{
  "n_layer": 8,
  "head_dim": 32,
  "attn_scale": 0.177,
  "bias": "none",
  "init": "uniform"
}
Each number is 128 + 32 x the weight over its row's rms, rounded and kept within 0 to 255. Layers, rows and columns count from 0. Numbers have three digits each. The size before them is the row's rms in percent of the matrix's.

# layer 5 MLP gate, 256x128, rms 0.187, rows 140-255, columns 64-95
100:142127106137174109097150081124130164149073151116023131061088098131166121190132151140081112121137
099:107127089110169149088107102103136108147130125179095055171193148149153145106150106063118067147130
104:080152193144113090092141132063132075105119056088086135063128132114137126126084164160084100171152
101:123124121118168094079098103144098152151123179132121166141108064168111148134123106119136095175100
106:115125164049136096115152101153111124102174083151153110075124159163152112096120116140107150168079
107:117149127126112134110100114132102170151140092103130104172133152081130101146099092108165117143175
094:122154130115121126121116112097131062108135120131065141154148154158190094146162149165117145139188
094:107115180100068135178086140118125173139126113125121141138096155110111120111158188127110142128169
104:164130118116100148180097107136137066110147094101126099074180100124111081096128150081134171113154
098:118143125099102117146176132136113096162144097091104141137139147173145131120141112127213099174112
087:161119082092165177121121131153111076136126105156152077145131164210180151154172105122127146131164
098:128182095143113152101148116160071099161078131174103115104081135144189140113122174100076130087129
098:133160179130162145126163100159114058120099093097159061157104090115151156098191164113142141172140
095:121140110134167191108132106126152129119135140152123132154154135158110157062065158174127072144206
103:134183104092167126144109144164192136115129091094152126159081114164107150149120171115149135090102
097:158106130153103070093117078086152156152102123101132146121109143126095129144085132062167178101125
092:074151107020087161164145160174109196127071152172118115139111159122145076128147119123120159124174
113:114106133150100063134169189111091115134151137155162141073088094126096138119071095122171048135162
108:131124211129116210146145097106124155099141165134137141123103102091152099158188152134092173119147
096:102140106095161152122107076164148115130119204153144140109081121139118146073143155131145111184180
092:124134205131183136160095139111156110143089093096142078099136078114112135113115089077100138161129
095:148106151110113126162134074127178166129166127129213091138130119075104161102101104172111158143053
103:141142139140111109119136159106154154083165085173160051128165161166106153110151160092154154084100
111:145119075150141125135132122115155189095134117159111187112073063159078075158114166145190114075167
100:105121155129136094116176163157189201144105127123107114156159134099142127103075132122160122129135
102:109109154061122168143150146111131109110165101138112099061188133124169161127107135131154122151104
107:092138117136153116169080101116143165175148195131156096124142097105146136092125058136102126150174
110:092113095063155139062143156151144133115120205075111121071086144127083125145100073080183097127136
094:080136176128111124113059081118136117198128105098045128103144136110144159113120106098073108118096
099:144098124141078117135092111156114169123162125165145166094088124175159173125140182095159082160096
095:121201116138139126108085114128074117093094057100116152115135144106146076135080131077157097058177
104:103097137093142110152141161150138048159094045102100128152126150127175108183095114151167158084163
110:150125101176087107118131133094124147125132103127111105120149084142084166123046125079108073142173
100:183129119097143135110078167131104117101134068172176133110105130131113112121127117045115149173101
105:199080121140173179070075109107086070159106117074116167181125125158146153122135126124174156144133
095:102113135100109167102044108192117111101113119160115156114164142204121098152106153127193112112137
094:087095157167109047110102100077129134107100160110163094152104157123105102169118138163149115113183
097:202180166118132083100126165123114116108153147116139089132188100157127125195211158136098135158111
095:155185120173160156162102207158117061075135110120154144075113075179153132100104142118154157140194
093:125127158159173171115172132148127174149076107085128146059108136113194086110129111131101155092153
098:058081140136171141186139115155089138101176177116144134142160118135141142095116157185164183086161
095:145201117121100128176105128180146060079151137075107067145115081124122064099086118115136168169149
097:082205089066113123094168152130150145131086060172131139148113103097164164158117137094134115091117
105:160121130119069170116179104146134124197070094135098146147114151135112076035193149128181086104146
090:096103107174100087062085134136164164179113088128104121141151114086171096136107161112081072157168
095:094179130098146123200084145128156118109102143135158083156113131167113151148132151156127170113186
105:139113109115098088063092139120157130136120124032099172166156141174121159132127085099155108163134
103:070116130183186110097111131126125166114138164094146156102150183151142183113157171114132096112058
114:130163133131197079192106112168163123142151105123110113156191131094116139149107127073090128118168
102:184104105092158137174156127155129146138175100109113090120036120200080109102124146098155138184115
096:150100126137136167145086144174120175076175099124122124107134128122138121085106131123098118115126
108:119156159132203143082152161125233103126182088136154065167136176165141149061113125121134144155144
107:139126111114086110120096144134159148089092090111091153091118173173166153097086074173152090083098
101:100126129130154122064144215162065107070089035029138084122076126131103118160119121171165067147106
098:172114160108107091131107151151096119092143122142069118091150139200122135147122129120143120123198
098:148079151117122174095140149144139197153095107148148130141156112154138150072114125166115116138134
097:193154150151070122102121118135161078061176116171085116155127193112121145142184125197126116100136
101:129138126128077121111119101171130101187148159202178160148127124183095133094099184082154095182135
103:103123130121100116110130120155134119142108101088091134189162107182074089079146090134162153170065
106:124179142156156107138155103125102129111180144067121083168071112072122118122103121088152081101142
099:121139151144087107154094082148075095151128187119105149114124115138176081125071125164107128173146
098:157145160135132110103145189088136122098097060113193107225164130116162161110110145167128116109167
095:152132131090088076158217093176089132107100129152127137133152138160125099062101157139059151135109
098:076118081150176097139150116133144177108089145158196084170164176174125105069132167107165108074118
095:189142101072121162090139223162116158113138128101109133138152150156169086129118128141155107144200
105:119125169097137141130140120086122146066158190160134122131139115195134088139120167176151143121113
104:149116124106164139161061121128119148069144147072119159107156158072131106119127124238165071140134
085:100173092185114134186135113166154117143098155114117071170163110212081097160137215139090130117177
105:124134137193102159141130148100101097096142179166077081105109133139115118077143140107147085136060
097:104115119149140140138179074150127074146124095125130091088109118171189156142103143103186081152172
099:134128135156152108156102145152132132143099138089142104150230163153189184121132120104185078143115
085:123183098127168186148065089123125179145129129057051095186069167147140155098149168148171125096120
104:164168087098058111096132142168107110131122096066140100112088127127136101121044096143121139092171
098:123153121074107114162107157181155106072147142158150139107083155078107087169167128134126130205140
102:160112153123168109148126121086130152059151190103097118110148101104114147120118098160154142118144
098:147129106114143209139109144092130135094131176127122105135082142133124097088165147158106073154142
091:129120130142142151140055138157116136148104158126148170120162076212085109153139137237172145191134
100:045155188127174110128060071105122153126160097120174112108134099103078114142026145132136152103148
105:126120095085131085092111127105122129135083159095140120131123123130123079183080096161119082136098
092:106124134094096129147081117085174180134100108075100107114083121093075077115153140146143136120110
103:179146142133140097149152118118059101162169156092149114144104161114175150178138100079171136137080
108:153167138103093153177158139127131140129138132194135165070136182107152137113088121085136101149120
095:072132155172159114174147129169140150157078102141122106075141047145099130128175102097115129202130
105:144079074168146086126140158169129162059082110142098176143125164166105087145100105166112101161141
098:194111107083159178140157105207133155146117103193133162131156122132151092073096154116118133206120
107:097151127114157162123142191148144147140140175107179176116130166113187132078119147107149128136127
099:191168103143176082081102144104079166146095123131141128100099110105117147117121116123134155202175
098:191114117076094094172160200164136187077120136097085138120085110096094074169133161097154119108153
105:161088119131130075085084131106111131133114133107113093134097142156118068195088182157147050127138
104:144056158107145168098182120126116219107102171106148131104154116106145128166154134087137159118108
108:145116110091110128103162170140046097099079114156069126109089101139134094153150109080131118226105
098:106114157114123188159158124157238155117116130149137106146125095089101125171091105112136135048077
099:147170176110132130074154097107149124144115097094093180073221114112150183186165090170100106132165
105:120174165148157131140102093142182112152108137106138078120119088124165164158097102136186134144096
093:154131095103121152165164083149146201179121151132194128205132145134079105118149124105107139092139
099:164111112136155155145137102059137124131094084145162147103152156164172117086100130143125112125078
091:124104105106171182124153176136177129150090138191159093110051178132162137157099125133148113201149
089:104146132132126097113105107158099232119159144180149092098129147119131128055127131157065148184169
105:163123170102145143073107138112112141116148132083142138118080177118131172087149167165172127085155
099:099078174122091142096085137182145076095119110143120145089079147159133089143114103122207118086135
108:174137147095210166144096121106153117083122155135129164155178146154151142158184104198077116130081
101:129050145121205093151114114094189188144049140073136136134120131117126206078119135087129132117131
098:090112124110179057136131139161115188112078198161128133111084114142159151114094134076149140190138
098:162097145131043119141143108140172125139154155106131081132103117151092113129117084120096141121105
102:159154071042104145171164165092126198130144140072140138119160120124094120194159106113135079128147
088:105066118152117112156099166137139119177161155118153119097150113105145149135120111095134128092220
100:089100087121079151120121171159117138127142112062159134106151177087161068139170087130107126168075
090:173119121097074129112149122072136157113127145124132086156103181152149136111168204130067126105150
094:079123152097162145172090124177137164159113123137095098106137101100156141113139204158137165146157
107:112160177156149135119124094154112073130149139154095049127125152134149117100119152133087140162137
115:152072105160132105115161141149160111138088113115109184106098159150158082110122093132186095149150
098:095116091125152129160097122106123118148115144212082139133107100096145144142115102085179064168137
108:138134155144133088178149095099088136119125076097078111098096096124078163085141116142178116099104
123:093084117107130163149126117087149134105163114159128124073142177181115058153105125133163062098075
111:134137181153155122114153120156146147150153206127193211116116112101182154108190123136165133135202
107:133135099111109136102148103161100103120107099078112062146088131121107154134146112141125127189116
# layer 5 MLP up, 256x128, rms 0.198, rows 140-255, columns 64-95
094:114089146124126109143091130117139149130171156127161141151134123200133126147140142149188161091133
093:156062106138128083110155096134111118145097113099092122067199124149140192155100122169115133128113
111:140137147131078111103126093093116143158124153121112113094181136128187170095140164140109129119085
098:133127137147160125159121146125162060146151121124104080112107170079139205092128119112158125166125
109:079137184114095075162121143145083147086110110118175081108139128098119151127125122129163149125079
100:147146121123121155096102097112122063132133134164127131073153115126127137090044086096134075143147
102:132097121148172075115145152139123100106181112091076120116033132129133105086106114129110130166093
101:155148136157143145127119131096050113101113159114136144151121129147196161158127178127095100134164
099:098114123161141095129123108149192141133084173097150153117111110175103144148119180116120153099094
105:174088169164140165106072109144114061143128160178102133103114180085104139108105133152093105107114
089:090127159147160098150115172131138145121176141086082197085136099088112096135090170075128113114074
097:171112096155151146095171150160193108159148136128156161162102165132123152199093120139191138093132
094:099125186155153129091181064146193149140102092059104126196064151083168087093099129106102158193099
086:122133155142079135127103122112115154137122153094119126089095169130116080120135124095166172101124
104:150128145156131152075134148051150158148143124172116159124130107106168180177127132128145119113108
092:096137143140162067116127117137074095127107133161105125115138092169114121149134159188109154128103
092:128130131105134092074136153152096135155123085185111132098158138135193180091149106137129134156186
111:137043152090090130140127102157174070175103169188167103126158107156126125115152108113152100136107
108:129150098125137122128098132172125148136184126110108062180114117126127134091110124111127142143111
094:108142185220113085159152101176129126118125137181119134101141141124122158147113116135114070129162
129:157164127157176081149087108135146103149128137097189098093124072171078165131085124110060073146108
093:168136131094138108161126118072191107176162124096181058120134138172097167109087139116114191196131
099:153239101127126051136144146126180083103132149172113060096156111183158158167180105120129145086120
098:140103118096122163130113131122118060097127107167128143114162130163196126203118174099164115085132
105:161109096144099146176082151113123089098079112114138113110114167158105109127116101112147097114063
090:138105147154148205063088096106143090127140122145089196146080144178129090069125098160118082116151
102:140147150128144175072140125059209120126086077089133157084125122142144174170128156149159113095150
110:221055163102140091107087135062084125102141065133100153140136168099101123139133129080169157150062
105:171112151101128168090111107131114095172121070092075152116073181096165145119130070088132162054105
102:149099141136130086120178124144134188158171114128140101166204079134118127170126160114101177173124
102:152096143123096177109142159137154122154126186152142106113148107118120123099175100082083144160108
103:111114097071123110097113084161108114112143167136141117128140111128150106193088158150187154154129
099:161144130129141138131092107152115082135075149139208124135087114115113107167140154144146158140132
107:118107086155124179116161158146116108131136138161093099078195109122129145163112117169177086132163
129:129127110130082138128111164134183121161061122166132140124106135133179183157134093145123128141111
098:108113116080158184079072152141167109087178099171135169108081189166121070145069153110141109128141
096:163146079136167113167141124159115118075145111111119161164144076156150144112146122064165093134087
103:222099125154144136101134069095084119093159121198135091195143111167162101131201112115132114130073
084:123148147106117141086121101092115127121221042116114096149151125080153176150072128178120135090123
085:139192194103143132126168128116130149128136097134105132131105144114191091144117113142089162111178
095:182108110143112130149130117150093070155111141131181079075112079199062135100076078114141158157051
090:121115177093145156210088125120125115112167145116129133165141066133113087112137140094185152099056
089:125182187123089139140167112080152173159126105151127166120150090169099124187137156127154148150141
092:090118121151110073183094148127104158080165093163111156127113106079157091122176105137044162131088
087:103086171163156131150099150133180108132139134109120080123125125177104117104089157097158139181146
084:143135099139118149140135177128118129160166125091163139089173139159191171090135133106168202141120
113:135096163152099090120125097094093148177116134160180109143083103115161107134185178090118066144122
094:112143113157175145099075092165166082173083169127123109143116088162103168139175103105162111092119
110:180130131165154126132129161123182146132181140193177140175161125064138086117109141152108113114103
109:139121125095108131118163193117143115121093119154078096100086094116120139114076145103168139114125
090:101138130168142125153129128093166148158100170151126141121171096128088145128173151135129104139118
108:184064089142068121168115112124180176152095127125162162127133123146076106188134171143182125122176
099:125129175166127162110155159160071141138193155169147124147162104067115115156169202144118136114126
094:165096130164116086090126188064164143142103196147073129121104164107137139181064107112158149152153
101:105119126140148093150132123125187129128141155173070145138113170138078105171130185122111085194132
106:104145086137180183090142180170135144165102128104146064082069147149167188132144148136084086098148
097:104148121118142145130113117177087086162095172136172062117087089107082126092128096137130176218078
088:188104151124088148136210118095105130084182125159092100131133103100103135123104151170122131174170
108:060161131107120133094179152138104110166090100074108085169127162151103123098156106112194160103119
105:169098103146041113070159115078112089140147105108106128147156098081114202132170137154119110139081
109:148148129125144075096120149149101072075109067164138074130073114137046170118137085110154145115160
093:096100148163145072167140163097117166127141134158069157163158167102086145130129173072149141156177
082:176144170177078124169149103106115109168136142187128154100175068155121121139142106085092165154138
096:079059155148110100139162136181130104111115170107060149070165115106184106129095110129115102091101
081:145101159170132080142154110107126135193166143102144145097130099132171174136159104047098126199143
096:081123101129098156116082158087100163190082105120140128118142195148121141226125145151109107100154
097:148140169183100121122156107144194120153143125178180047168164114128094146102125142113089053141130
088:153141112139155120186139133172170162157136181099105096139107129172054098169133134129141147087133
100:169095094104097117071140136154153124152170097035110092100125092095127143101192136151151090113109
111:137091094218119186090076106129124141135165150142109171144132173109105123144169113111085121134102
101:141145124111110124123130119106079138142109134190115167123128128088070144141115129132094113122131
088:136166103168167182148070065137143132163135171168108121159126158183084173086118138162175157117149
097:111141103101129085178083122074115103170142130111126158111046120087128124164107116097116059123136
113:182130117168177142125084088119165084106155140140136140088134104094135132166150125089162127112083
106:090159165090110041134117163147123167134151146113144120157124122068137164155102183109146168114098
092:108074149101098102074162167125118167111139108080156092117207123151142099128192098136151130144147
100:133139149121132097090218135100136124090128128114122082140094176087151148110144145113095126079164
100:094154129130109137128127128157134145192156123114156131135117141112150117150070162190117132120157
094:145132080141118141148106091164062078140136166110158126121099126199118133124147069109174120182125
088:125154120098133081114108172100083111132141125178052072074104145100102090119179142133122078089130
100:138132104184184103120163102114161156164131151154098183114137129097066152139105114131123074097095
106:121107116155204145157152159083191151181154182112120107131137146152117118107145123125168156114074
090:140096188097162116081178101100193127153100071083091077136126108107114153139151104098165141144096
113:114132133091137155143145118142115120163097135064146097147128111136097085103120143204116104098206
109:226115112118146161126143180142088107107146151133132129131150129145124118101106120103103087178116
111:139044137122141125206109120189157113178161108140098158126196142162138169087191163120138169173139
092:066146093139171111111100132128152093130097141167130122099114110111138126122082111073179131137137
093:085165120124134129090156126172135113078075112108095189097130128092154167060101135146107182086092
097:108143107114137160089150110117084088177141130145175121124119122065101133153101119203122138141192
106:106108086129153142144161124152145224152115170168199110112131159104092104169198163047132143165112
119:117177091212115100100092122097072091076115142139155114142175152142123096148133085065161089164121
085:162181103103153136097116112109108132168146121162116097129147105073113187148135166177113066141171
105:096104103180105092112103117146152140106159129100142162169086067131154127105180118169145080148186
105:085089128129092116181194100148072091098113077116118155041130126166133090188105130107084148128100
092:109070094118127085133102114099122126105137092112111166136112143126088087218140040137165090144140
092:118073112083106131164133122189093125094156117120099141085107135121153140143128122145115128102096
098:060135073116082095152122104105118158120117099154111119109130090108101111136157127157149110189082
096:157117151105126145175141160174134064132143114156148134201146134095116138125134102094142115101054
097:139095131109144165118164148054158209175169150058110154161156142071144137140180149147137152134120
095:130123103114085131182111165075169124117125149183154065152171122064115119140111091108106112118068
105:172083106123143091143185117147138120159128145147154134121150162040089122083152132141181113133107
096:084108116113146143133080088131111101098064099147128146136120109100098118123165084124147175118115
098:128168123111090125093127130115124099147205134128113118106157179142138166152136170142173146118138
092:107141138117127135153126136083125076112114111138146109156101101078114123103148094132134145090139
102:132130109159140142126128138124130122113120144161134161088159083100087177106129131161152065150134
089:162092136179097131119120174157060158078209046110160125138150133142136122135128102094113055145094
102:191114121146155114159107204102164124129077114176099101086133133103105083122151101127158150190146
101:093101085107158138109097076142172146093118183100120127163134112145127143160072117184106092112106
084:181132121114123122152108133125113165155112146083173106144099141154130086125126168134099191195187
107:163089129120105122120127128120137133116137041160144122127087107094060116100134116119122109103216
111:095107135127151086113145173097132138130133110146148135074150139176139045164138149121114085180121
103:101103132134102079107092138149112150144135161117118089131056081177142132190102157127089101099103
111:134165134144089116097114141221134110126132186132174136050097158099128117116124180109106152141157
116:166074150153101115080127020083164106092150095134135170153152090133152096139165125159118122149167
102:114068082122116096114122096105100173048132165101104073093174156142126099113157161129098082152126
094:104188129108121132140146114108098122161143144190109137104108095133069058114100168129156137106117
# layer 5 MLP down (transposed), 256x128, rms 0.163, rows 140-255, columns 64-95
074:081112086122088121092138103070164075130106114080127118121142130077114125169113112130213082104104
085:112114104162157163094075128098124110111141110112092143181135117139143131192077088159150174127118
107:127114194116133166122156156140119099116122130129170131156143102170129123107139094167119060066150
105:128135083129171121113095174119153152137170162137179085127142203133120072128098149123168117181137
102:196090187147161139124150123106142178138122140078139079133149101204191121110114187077148098102156
107:160104181134106173107118158130103135110147113105156167166081212104175143139105028148078100105148
110:141200128160131113119092082141116165129196142126132086172156096150110109111072100145117153204107
097:129116126138089186164133115131136149098148127117154158172078102150149135102135152072144115164091
103:075128130116126087139040097122125124146124147118097132198138119082101108110154198066124126166140
085:120143039114116115114113109145196134146138084116105149185123159165038119128197163076109141153172
092:155111056219095097080126091099169135131168133131127126132141093117097113128123143170115128161114
087:122178148130131100116066075175121155165106139077123141170092142076135146078118108136180157130122
093:149111179087175141145138177147116122106122102144119117142156169122168125107185172077209141072126
090:155085184068069098114123142098114104192137146108129140120163143121125120117127173117140106114107
098:108126134141109134104115134088170167122153098194123155169133097107098147143175140108114136104087
090:143124116175181124120044131116160106070101126137176129210098082111166140136155107116113120138121
098:183070180129171101132129061134111130107127172072117119121130118110180134111102165084148122148129
098:122155205123096102162167069146117180116123065164107166123095146097120095095161094070100103148137
101:165174127188127102126166129059102120172104083130120105144134096199124137185073205090158118122143
096:168135168171107151064109147116159041077100119125155144149092114095107048080147079139126174141149
119:149127173096199138222094110111156100198084151104126108128095091086118104129105163053158185116143
097:130091104131138134103128169134167071057179143171130143094064135127121116153100167195139152146114
098:139090115092134154100144137159115123166127222149102133109083137130098131082088167064172119098103
101:096192140173121117120094107120112095178095125123117118112150137100143112152087063132166142122119
088:125112138160097115182149135125105148116109118126152144146075120132107222061123041137084127133108
091:142142040088110109123112130131144122122131117131114133176085150110145108083141158157145056056067
103:187138108227080117072126092121139130118087068128129127139096156145182161144121172093060133176117
114:127123100167156188164101109125155062141092148111053133138080121115094163182104105133131133117083
095:121139098086110123106166156144179150135150116157160115147157069147140106146139119136123142146138
092:111138111106145095172097178178107062127119160120195103161139141180132133139133121175209181154145
104:090139062120135105055135097116098132119139131119134170151084098155145146173101057171093135121085
111:115089159093065076118097086107105116095153153181132206082147135140184106152118129120106138113128
090:126138166128094136114083086107144093073092156095157120127141119128092143093176122104186147144120
107:093134130168165158149146149092154160180076076133085128082121165141120141160103126133196099214155
128:138135077148109168088062080078125128140181139084118121114086090093111152095128175164178144129062
098:108171141124121114174111097113141103103134121178170178057134124136246180088151123134116130162128
081:101183082129130143133090085058126110153170134130139138134159116095112132120100144141115136120152
098:147222154090125139175118160137130085162139064132156124105159185161103135131137176159118126135121
077:124129104063175139119123180162128131133141088195140166123167157165162159130128131155107145137136
087:133081231067139118154149131167105143155116139184122135085136139136203142070133077119116163134151
108:064063108128080100110201138137195123133135081109091126165091171117153153144136128124076072165134
100:138112117112141127148142191117178150081097138104129135106127128158198106061177164074151112118144
083:186095112114157162177114150163111135109161141140161130153080107137165088088197176089101109083130
098:071141063168113145079213114125170136088093071105163083181132151158045137126169103135090154151095
087:196177121112148057160125093113121170150084132152119161098132165152135123194137184164101129118107
097:073132122114117146151089154100116081085157123098149123140119111118131154151144125138096161153154
099:068068079150121143063165120123186106172123102128136095146143141152147151096126100113138206127132
097:148088196099138091118144167119119166123150161093089136133112127113179162129084167121169184120138
110:191133102145136134125183107086135156144215164111046129168099101196138121131139120113145187127097
092:135084184135179133144179167098125122178079142116123097139146133082107056162115204101109115130147
094:105136066205092117128130072092147073119086138157146136175070108132032114158110101163105150160109
110:108140109143108121130055150079124170112123171122135142099080154106120123139093170142153088125125
102:143142109166208164129105099121136095208138117132124117130102114107117151133114161142098160211133
106:205125100173138118128123145146213097087120150174151160094089111098122117114185140152028102158079
105:096111122096108064094117180161155145179086163089146124135186113136130089095051130088114076084067
116:102100097166107131114153111071140114103101132181124223166139103114134148139118105154113150138098
095:069101103141113114132097103079091153114076158186170154125162047109159089165143101136134134128119
088:132170123121112085192112178117142148136123118102105126163164098129101140116158118065120141118134
094:145125181134085109119145144188185132119052097109054150106113147105161146113152155130169127091111
099:137122136119116128102100158091173102098087144126184173132092127193187212117116096117125109193188
106:129181097141172140085120119162136147151145070116139090206137101183084086134195119126068111198197
101:093136109167120108097127106118176164125126194083044079137139136165173124152105147102118170086112
092:154155172012144143144116145192104147149110158178148137096157155163137133065155099130064131130113
110:126165130167116084060116117179156134110129092175145117206120147113210139101129137135153090125145
102:105110088165148120086159130068151134145118177101132150138083175094131091095123171142104111131122
111:144163120168162126230126115107136145131111174120147100140111144124118133160170073154111095141080
100:141129155130137080141094120148116154110183145111152103142091110118120150141138044131087073152112
099:178092176068129096147127164171118154110121126129181155065138139147188120125151164094172083091145
094:108127068097136119149109080133174140152162110135138201136158116056146099100155129124102175167101
085:097138111115150144085172177139177142100131117068111108159117179167081117102133125154073134159152
089:129145040130163134094135065082144162155063085144079084166132125134092139125103109156107132156140
093:175097172046091122146154180162104108114134146147107166053110155091195173115110096093175082091154
099:154171160160130122106105105134157088187126122093082125125102106121113119161136159104158120107181
110:129139171101161158079065089129099144174125112140108126059174160119139152114130127128093154130104
106:160107157108115152140094114160132172068057109139131115073153139169089160121103070188123122107118
104:116182122123155128131097228149174125102089115087125123154102090132088179107131088135137111124149
107:123078111152131089130166109115141197135143126115139092202144161128191120062122125123143150155155
092:148182174093108120147097133139103152143105185098073130054132146111150135099098119119148112086104
098:110153116137096141162129105103110121152060076127131137160189100107100119142092147103126103108148
090:202079151140181131074133105124132147111196128156149120159159181186169152159106185108155088118091
097:152119136074121094106083161096129118157099157114143164148093112093104177117150099123120123145146
118:116193159140128151104108106124112148173132143145121104180172096161183108095172126134138145112166
093:163095197080169119113110136090149145097122166103114115096141158095174181107158069164163109106126
103:121130101152094119129136068134059137137164098119152205097125096114146180137108127156142120095093
106:169130137096177158156175128170115106093111145141146148122116100150185123136150171120085162164136
112:171126073022119139155179131117201092136152121106153154071120115122109126146171093159152111085062
090:106138142049135089143129138153137191155125128149099150098182144186139143209139157117136123118070
095:163081103141197105129064120107130134173173140127138079145133167162113107140189132138184167106157
096:145110076172097094031124104102134127043099140126153094142098106071150119173156097157184158141139
112:158114153110140084135142150166153094153140149103141131161122124084085054109118160128161137093151
122:089154118136159164115085156122114157128137106124143151126149120166209115120148167110123104191110
090:103119186100108125160162167139129161179129093108121132076112158157097136129155046181063217101132
102:114114183056133166103102128115126111156165108141126129093127123171154149091134109162153144106104
100:107174027202153136111132100134123133173110162125147113139159138216089122158139172125108162191160
097:202119173159115121127102133220116148103138120078101097095136094170124130110133162179110139141118
091:131131137142112129125085075121085090113134108102162133173114137087105095081143159149037136124117
111:078204139150106132164152119089165104082114146117114129111073131128131144113097155130187116092142
106:175116121208064146093119096110104152151120109116198101169162148078195110067163162143146149194109
113:150164145153082110147118150148164174089091113141129158072118161130175186149116169110096144100131
093:091127145188166119119155129179188129165131149101115125136131209142050106179127098155157157139114
093:120112159078099100120181165128111117175126147129116109090078129120098211172095127136038124116120
090:116092219079121139066182125144138100131165127136150170128141109107110132131098088136081119114131
087:112169118146104124065131094160130159139133130148097131135138167134176137146160203175160104137139
106:140150122097121097129060138106119101115130129139176090150094104073125083121130127098198118091163
107:087112176079115167178140180130162134102055098097078102156100116134175086118099150095123122090115
099:106136195061119156097123155123065126139178136077098127159146152098173152114108097100165160110118
099:172133175125112197158146115132082157083068147130110158095160140122124168063082098079119120139130
112:096144119168122131119085105123164153072077162094179130138065123120031098110060089120116159137141
085:158104119062153124132137164121130122115106164124110174109134109176149093165118168060188064097081
096:191173121116138083109098096145139121136142118113138128115129132147138102116147200152130142111141
122:093129128169143106115156111157155143120106135176144122114090115142137088160074104160116062156122
110:118151130194119148127159129136105105106174159169109163185168129103057119150143159052130116097111
105:139141105179118138083112113119097144169128105194115152189095122135116089142136192090108139155153
132:132115104102134111105139110073122111163097090074049114151084120142101117145083126111175161075098
097:142091057176161130169127068147159112133100124101116122143142138167087189182166144125086152160125
087:146089159106097117153070093130110123164114134122094143132115079186116101125089210100149112165122